Weights of a small GPT-style language model, trained from scratch on English Wikipedia: MLP 192 SwiGLU, rotary positions.
Each number is 128 + 24 x the weight over the matrix's rms, rounded and kept within 0 to 255. Layers, rows and columns count from 0. Numbers have three digits each.

# layer 6 attention value, 64x64, rms 0.179, rows 43-63, columns 0-63
113128118109180130131133106134112122119120152169116117173121130123130148148120121136109107138121116116113131112127130133153116107149095111104119156118142133133141138093143117145118142121161131
173108094109100145129130126115128122132163106126145109141137129146165167104134105140115112144110080122115119143146121127112144106154156115141135134163107117116137138159110132135126124110164147
157138149135108125110131143149158125136129144130111125104133098144110128119137097123107137115113115133136135121104138144116118133125127129146124138121144149129120099140104129113135113119137132
126083116135162115121116113140122157149151100139120146115145146143103145121108134136154182108135131109132147141136121148153101106124123159159136122127129155129182139146133165169082148167131133
140125107146145148136147132125147133135192120093126119153127117153145120129126161127120115150141116173138131116148126123100133157139096123094129131132157109130103155153119120129119131122142127
087128107132113135131103144121092114132124151121075108146158133108100077143109129156125132117108131146133154125129136147168139123138139111120154137151163162158127157118158148147177089146113093
128100129146146120133153150124136150138136138101122138160136143150142133106120128115125127146147138137136110139143163119130124146133096125125141119124106113136092145186140132140150168117127135
095138158124162122129155133123137123124124153136136149147133129169108107109146122137113165119141135095128160126155129124126125148148124103113098104085160123138111129106133124071091147147132134
120118200118131188123111178120120121163146129148097116097121159094104111135110154132163152115162137110125147116109111106208124106108144117121158139083149123118153151128125133089104124135140105
158078099135121155121107117144142126109138181130124135135114133144143167115134119129125108126125109135154141095125151134107115142127110130136132156127151145166109115129139138163167162101124154
150151159140110140095129139130144131146161122111155143126116124118138168116146101127117126119119131126183132170146133122144121108116123146118104108139152126137146137150144127123133116135148112
128144140120102095108101146125114135158137113096093125162152125137146116145132073120140139139118159107116141130134133135133144127111151140112108148081133153153133121136115122124137120164121137
130125141120149140112158122149120149137121127147120123146124132147118142157134089128114153113160122137132114126082136133144143139139128125132122147110111110154162136173149117132086130111150155
149178144122126141114133137133121110159144155138128118090091119104119128144133104135116131129127110158166111126122114130141123103113097104111132128128144108114132151118132105103155109130129123
132112117117146120169118128131099147135158124142108135129128135128119136124136127127155145116117160115132121111137153111149113100128129114143120117127070136102145121131130143123111181139117139
148082136109152105167126121162137091134125105139118124124133144131137104098114136127128125129142121112099121071120135110131123104149121137107128084113085134164116148141155120126168077141134117
128168126124105141126129150118123100127120165103120120138152152089116145123102104154156146097173119126120145134142126133148152087103127099114145120118166128112104145159117124096109122124120148
170070118133138105133126153143139123114152122131146125101146161108090127106120110133140113115150100125085142141107129134119117104138173136152142140123099107111139108135124134138134102111141120
126167152123111164120122137136127109153125159113108119153114114142131131124134105133137109145126133134127100155130156138102124130119130164123133116131184114140118144174166115130102120143135134
113119137126110104116122101105125127111133129150117128096141133127119092115127114143142141135111145117119115123140141156139123121146128110127140147141107140132115109101125098127113109116095101
124096115173162153172172103170124130135141167116146142197135148109097128125103156132120121130154128143151140101167140127148098124145111163127120126138102110139104136141131117147148131130143130
# layer 6 attention output (transposed), 64x64, rms 0.17, rows 43-63, columns 0-63
092097131129174120143131157131119135107142114116128106149115099120145092122125115142125152120112142124120124121115133170124120125133150135110157128146131130152123112104136183113128136118109120
114124115154117133107137130117125120145139135152101089132143177152140124150141120120129141139115101173140115125121132134141120115133160142108132121104174137137129116128115156135095105146140129
139127107149119124119104114132134127119107128136130118112154157119085138126107125143131115119117107125119113141137114120122153142124134128135103126131104109135140132125129174106123132145132151
106113157149142103174136156095139130144156127151120133131120140154120109090126162083132121103122148090117198129134161092137157111112140139105133129160116118073143141127086101104153106129104114
120136110123121148122124136136138123125118148136095117113108123131127146164106143129134140135128124147115108110119120167124104099128115147166137115112157123142107105136127119124135107148094115
106107146097147094141128141141159130136111125100122100114145106119114112128166161179130149100091145101150187116114161150085133119118146127143167104108082174108133145111132095140124087111162111
130141130109104135141142136117163117099137125132117136120118138123116140119116131101121152146145127159124113106139120108136106092174134121149112143093156116144122109128112096124138138104095122
128133151095150112142164093119111127116134125136125125109152111112116128143125120180128129103123145099117124139150119122099096113087130145154141169173109074125145083112114144120137130111091130
118116138113121085175144136116117066134087113078128128140150076160108120090130149200164104113120202083142145129095134111133131110133109141107120159172149112117147121154136067145127111148124126
112133137151111120121116163156148124123093138144132131133140146120118136142151130084132165105122093148104112131123121145132121098140160128136131119106136131130116133110149153099149146106127162
113124133133107135141140079120124097117104119129113116126148162130125155123130137167108105110163135126133103148120146145144127127119126122119099106151131129126128134110105094106133136123112122
173123124143104126135172105128133160123111113124133136116124162100140121121129167177157118141127128127151154109110111125120140139115139118122123139132101127133136132107130109104140127130151101
127107110150143102170102107102127144122120110132134117115106110151139118138098123168137140122111153139130140126129136110139118126148150123119119149122131097152142144137105156096130123101116139
118106122143106134125093104121126092128096138093126120140126105127123124124121125176107111142149143113142094140101137156126134135145105122142116109150117113157124131122125161123099120127131122
129145128120117126132120139104129116117146127117129133134126131128137121092160124091137155131150148126136193112120107091146120115140129117097136148150153120109145093152122124130134144129130107
131127148127116127115145137164158099113096139105168095151122135137105129134119114072132104126101151121125153117152121138095119176110138094115146163120161123142107139132135127143122133109113104
130131157142119123143137146114106128170106121098094130111160137136111121096114132197115129115125173108175135131095151143092114092107130123142117125155115122130145115132154071133114083122130156
126126117113147096117129175115132099156140126111137105124141148173117128129121126083138109124098151133133157136158124134111134117112132106104089121120144102098143144109122121125113113139144180
148109131141125134132121102119141132087111122160121109101102130117144135121142140192130120127127135158139096149119173130108121128167130123150121121155128112134119134147147074098110118127120121
149158124125141103126136132148121129122173132136120125134132109128121120134127111135127122111122128132138143117118122120110148139106126126147146103130094122143136151113100132144120136124165114
121148144129134130144106141114160139112156129103124124117135114145113127111148120096138139106106137095112148117139137184106095128129138110158101111132170135142116113086127088114163122105078128
# layer 6 MLP gate, 192x64, rms 0.293, rows 0-19, columns 0-63
139158142133133079139113105110112096129127111104159168093153120113098153133156120143130104139162136174128109120146134069131129139132192135122119159196169147109156137131119124113119127113105117
077103163101137151147143147137116117139120143100096130084172137147127105147096098145107104136154132178154074059155109133140141159098125121123080140148120129144127136078101128158168089112136154
146160144143112155102119119125118142110102130122109122146161104136158119128120146142147137163190097134103113161132131120106166146094131078182158149143128110165152134104106126091103146114149141
123157132099136095117178160104144135128128125145137167145137096124139110136149143101080160122156097132104115118120082112104127108149087162131146101158137103071159109120109130191124140146107127
164158134099126157128085129094128158121118121139154131118152137115104139141141156139163065132112121155120129161171128109139142127136117145138093148134119142166112094170136124087122118085106149
126112130110101090144112112124149089151176112117132095120131092120131135149090139151153124123153127120126107150133144119136121113083110143119118112099123132151123078176134113120166157097115116
076124175104108137140143146137163158134139154107107133081141098113121129132064084116105111110121132155118104115135150145116143144121127170066100161162129154139168112152118114104158119110090131
092136115120127141145128170090175116149138114123140131124158096121181124116173129142122128100128121127095119088118091106137128176132112124121118079141145139130111115085119137105102170152114140
122137136126112146133150115124181093132151088116120125120089100159144139112172141156135122156172088117126127100119157133126129110138144117144130156106168131149134113165159081126140106123162159
167137119121127141125133138153168102142140140132123161080146161112142110153123097121113141118148111171108136152167117103102121121107143128147093096133091103149104115118087118097113103101122164
162155133156099125134071145133125127134117099104162130105155113114202116116085152150086105108111137112107120103128099126101122116062119130087096112130122094115155148140123145135149113134125121
207130117137119145111127146109108099170090134049162151105121097103087131165146150136129084106142154174058134110148133125129129120137147136104121121111102106110126145109105097110120120127108125
123131156104109106093091076158108155146127100105130122097134122146134116159116113123094115105153105138131090111135106110157121172134107139137161124121128105164095115104124143160119120056135115
163130165149113120107104092095153121123150122163169138125119075127131137097111147113132053136112126133138124099120091102144159195145129143166093145100147106136144129105137144148132130139126124
116095132096161143138117087115138130175103115091131138076105091123126120149127109117144107090153108124077146115146119134097130131122145139126086129120165126110151112093139115115108143115152134
148143181123149134136156153135125168160085141116101133116127099151174151108149098153130107113128131096129125086124108101107114128139128104098134095128089125127162129105058104105150141103172157
173111109106120103184158136142171110119137135136129143093121153153111112120164099146105110148160120130105098138148148076160135124120102150137116134156123167104149129126131122142115147126122166
139129149124157129160084105118161153173136133136126119083115115117159104167095086126143088132136123148133137140184150096145111162127141150144122131120135140134125115115138066128119124168179128
131192135146135106120095166108150125135148153154115138144115100123134124097145139141124112101157127124138106135132089135129149105084094136137141132142135107124129130100178113136112103141178180
112136157094137172173089112130145156100150087128135128095113158132142215136118112168108136147151102160128079113134107047120143101088112154079103158103159114137115131122135082126117129071104119
# layer 6 MLP up, 192x64, rms 0.256, rows 0-18, columns 0-63
157147103155143112131083115132136165165141162151126142103112177112089171091122130094132058117075123153115111160129113102092120135081175144111151131117119109126107169118117143116113095126121118
147153122131124112132158164145122178107108132126131180119112182089132137128151158108107155094143104117155136151159121127133154117153145166142100162123125120102137097158164118144094157181129082
122150184208136113136098117129108108143161122099131136136147103113174119113137104130097145130136146083165124130086122106161158175114123139122158072119116126115114131113140136121149126123168125
105114122094168155102123086171146108115134143095128128156150142133104129169174168138128128141132135159141136108134164152136150123159122089107142124118176140137111101126124096198099114169106157
132098126128134132163152126143143157130148161113144086153181117097184158094155131141112140135087124107107130132106140120129107127133138121124151138079126141084168139116110129145121159125109117
084113105102120136098171139137137114139111119141102101137113135106138100135120136156101108145134143157120104130137120130093109110102108135117132120088147174120154117155160085163180134109113135
143129147118107112119177129113154140143147161123113126121096142173109141130175138121153135130116149114132118093078105152152075106147133109117153099103125122111168196135095111141138144113138111
118152116137105135134146110106186094119149101123130121100152100117177133084125097104144126135137088175187140121136156144189104096129164111103154109138131139148126121132138118141138116160125147
119173131087137146141109079185159105129141126144142120148143152131127114181137122163146142118124118127123100113190145139122149097131104157147120167128102104106124121102159095094159082087107139
100145114144142148136124094156077141080057111140068156103126138099118149107094108161100116108096125102139136091142106139165115158108120133148113095093131102114134115147130131150136109149128099
109112140125117121152117126127108134113109123143096156111083150068160152166143151151114126099099143133072146144139106154129162129086140144146099137142141130157127119078142138108109105113113111
119120145110155098155122125163157159085118178138116119116128128090124177109174206159138153134129133106171120123093121126099112117151116107135153152150148161145092144120158193152172130145153116
120166096098116121143121100131117093157096119131159152123149123172116117132164123114124120137157126123102129119161132082120151110108127086107062174151139121109138139140142147121135171136128098
122136095166150138138114107137166117121102120152115091142130095103091135147131144131125114165121112137105139060116149110180100184137096156104144115095162136125167140128142161142148114141134112
165114161169138101131118150130138134131088104153130146177089126131103127132137168132156081137127158115128161131131110136085141094132152140114137129104094163140129152124111127106131127153156140
117120134116103126151140082141130141159151091124121129148152054100125142164137116101131137169113097180096145124135152102162118108113137098136126109180111124123145120118139136137118125150103104
096129124132106128153123141118162084072115123133130104110160140131111108159147143132098124117120139145153163123066144098083156150127145105132116109099146142122168129101133150156112161111126125
128185137110163141125164099119110125132151124064107161116141175121158138149108129130133091095136150155128128098151126125139126107147107154101132129148108115162103136124155157099165118113132105
159138121134162114088101127138101134133145172129121113148113146119103132099141086126165139139109154101150103133149121111117161138132118119130110156181113160122171161142148146114131102148079126
# layer 6 MLP down (transposed), 192x64, rms 0.188, rows 0-18, columns 0-63
162134145174117104140122145139168122100130076091132108120155113124108105182114089107154183115158141130130158127135104126153128172138149132131087146067137167131119118135173159131105139125136145
158104125154137167150114121077140084081152118135156132115145147143108192132103148103121140103145105128172083103141151142144131145098124130140182142111147167112131114148133137124152100146128144
128131100127135170128132108142135087170128159130099201168110138125115100105184092103112140098108116141125155057161136142123104135143111144123157112126142146128122169129122112143129142151145146
116132162133126114137119132114134169147130086101160135102093115150143173138124124117117148123135111128117070136118100182148106094164157108154105115114083076114140122164174138138126133184149103
169104118117122115157148105116118134153107138176110163155150107095137102141116103116171147130086126140123097134127146176135142154115107107093148117159151140138112113137134122168128135125101130
143121094144140137120115128123132125172134099083156087127096114147130129164137142126120086138087116134084123129108148135094084098133127154120082132120090132144113145126130141167104106128136133
112131126118109128135144109126110121172152125142149069140104162109146173170139077149122087116171132107124107125120109104124156158100107111121127151138138127130128167129160101154105113157158109
143172144100073096128113171106069151134098145157107132139103107118122134137126151093153140107134110097084170135104153097116126109133119140135134131120131163136108126150113143108129111144155161
116119151131134113122117109125069125138116142142117177141132145134128109150162128066113131140136139125148191115108158151116193125128093158117123147155111134098136119140132155128169096136159099
129123130172109127114119140109124129111121164167140152113142108139098097098161114117125128138154113183158125089092172100103157092140139131088108108177117112136171119106147080155141126091136126
118099132164169107129102129121123132162182133115104126122112143163106134120162150120133114163083109138159148150117097081128158149151138109151109162142170165118150129149133144115140153155145145
137110083104127134128118123135110172167112109103116091139121148103140115161109107183126125083131119153125055123145133156188124088132121157112109196101142109130108088156126087128128151129116146
124138158139150160158131122101100153140116153127152179129126140148146123153120112053137112142137146153095124140096114187148122127141134160122096186137108133115133154124142107161138143118100171
142128115123106140117096097135147098157121157131090097153126126135139117186146135091162176140116116135144186145144102126162164147100162083152147095128137107103139140134119050128124120142129107
123124129123084143142098113124158163126122139109112127075118164105138164129100124198127119093085108150121119099133135158147120137096159163115120167132121153135128128150140134114117097120151125
142119108109109129129165123071126150137126167132155131143146131086119088129082138151158142148149085134129133164120138116106141141117120112165122160097164130143112137134179132133164131154137145
139159140104093135141141150121099147092102140132130145133155151150114108138126125162093131135139167094148051100094135091124115139109173142133141116155175165126134133147127151151130141147157153
080159138146156086082173150116147088132138165143141135102126106146108150118135152178099150152105150128146125108142124166138147115138153112119148147141142134121120119162118155152135091103148147
161141134083141161132137149125140142122121120119101139131102158122146128114165148151106168085155133123197118148124118147099090124137160140097093159103138126143095121140123132152132187136126103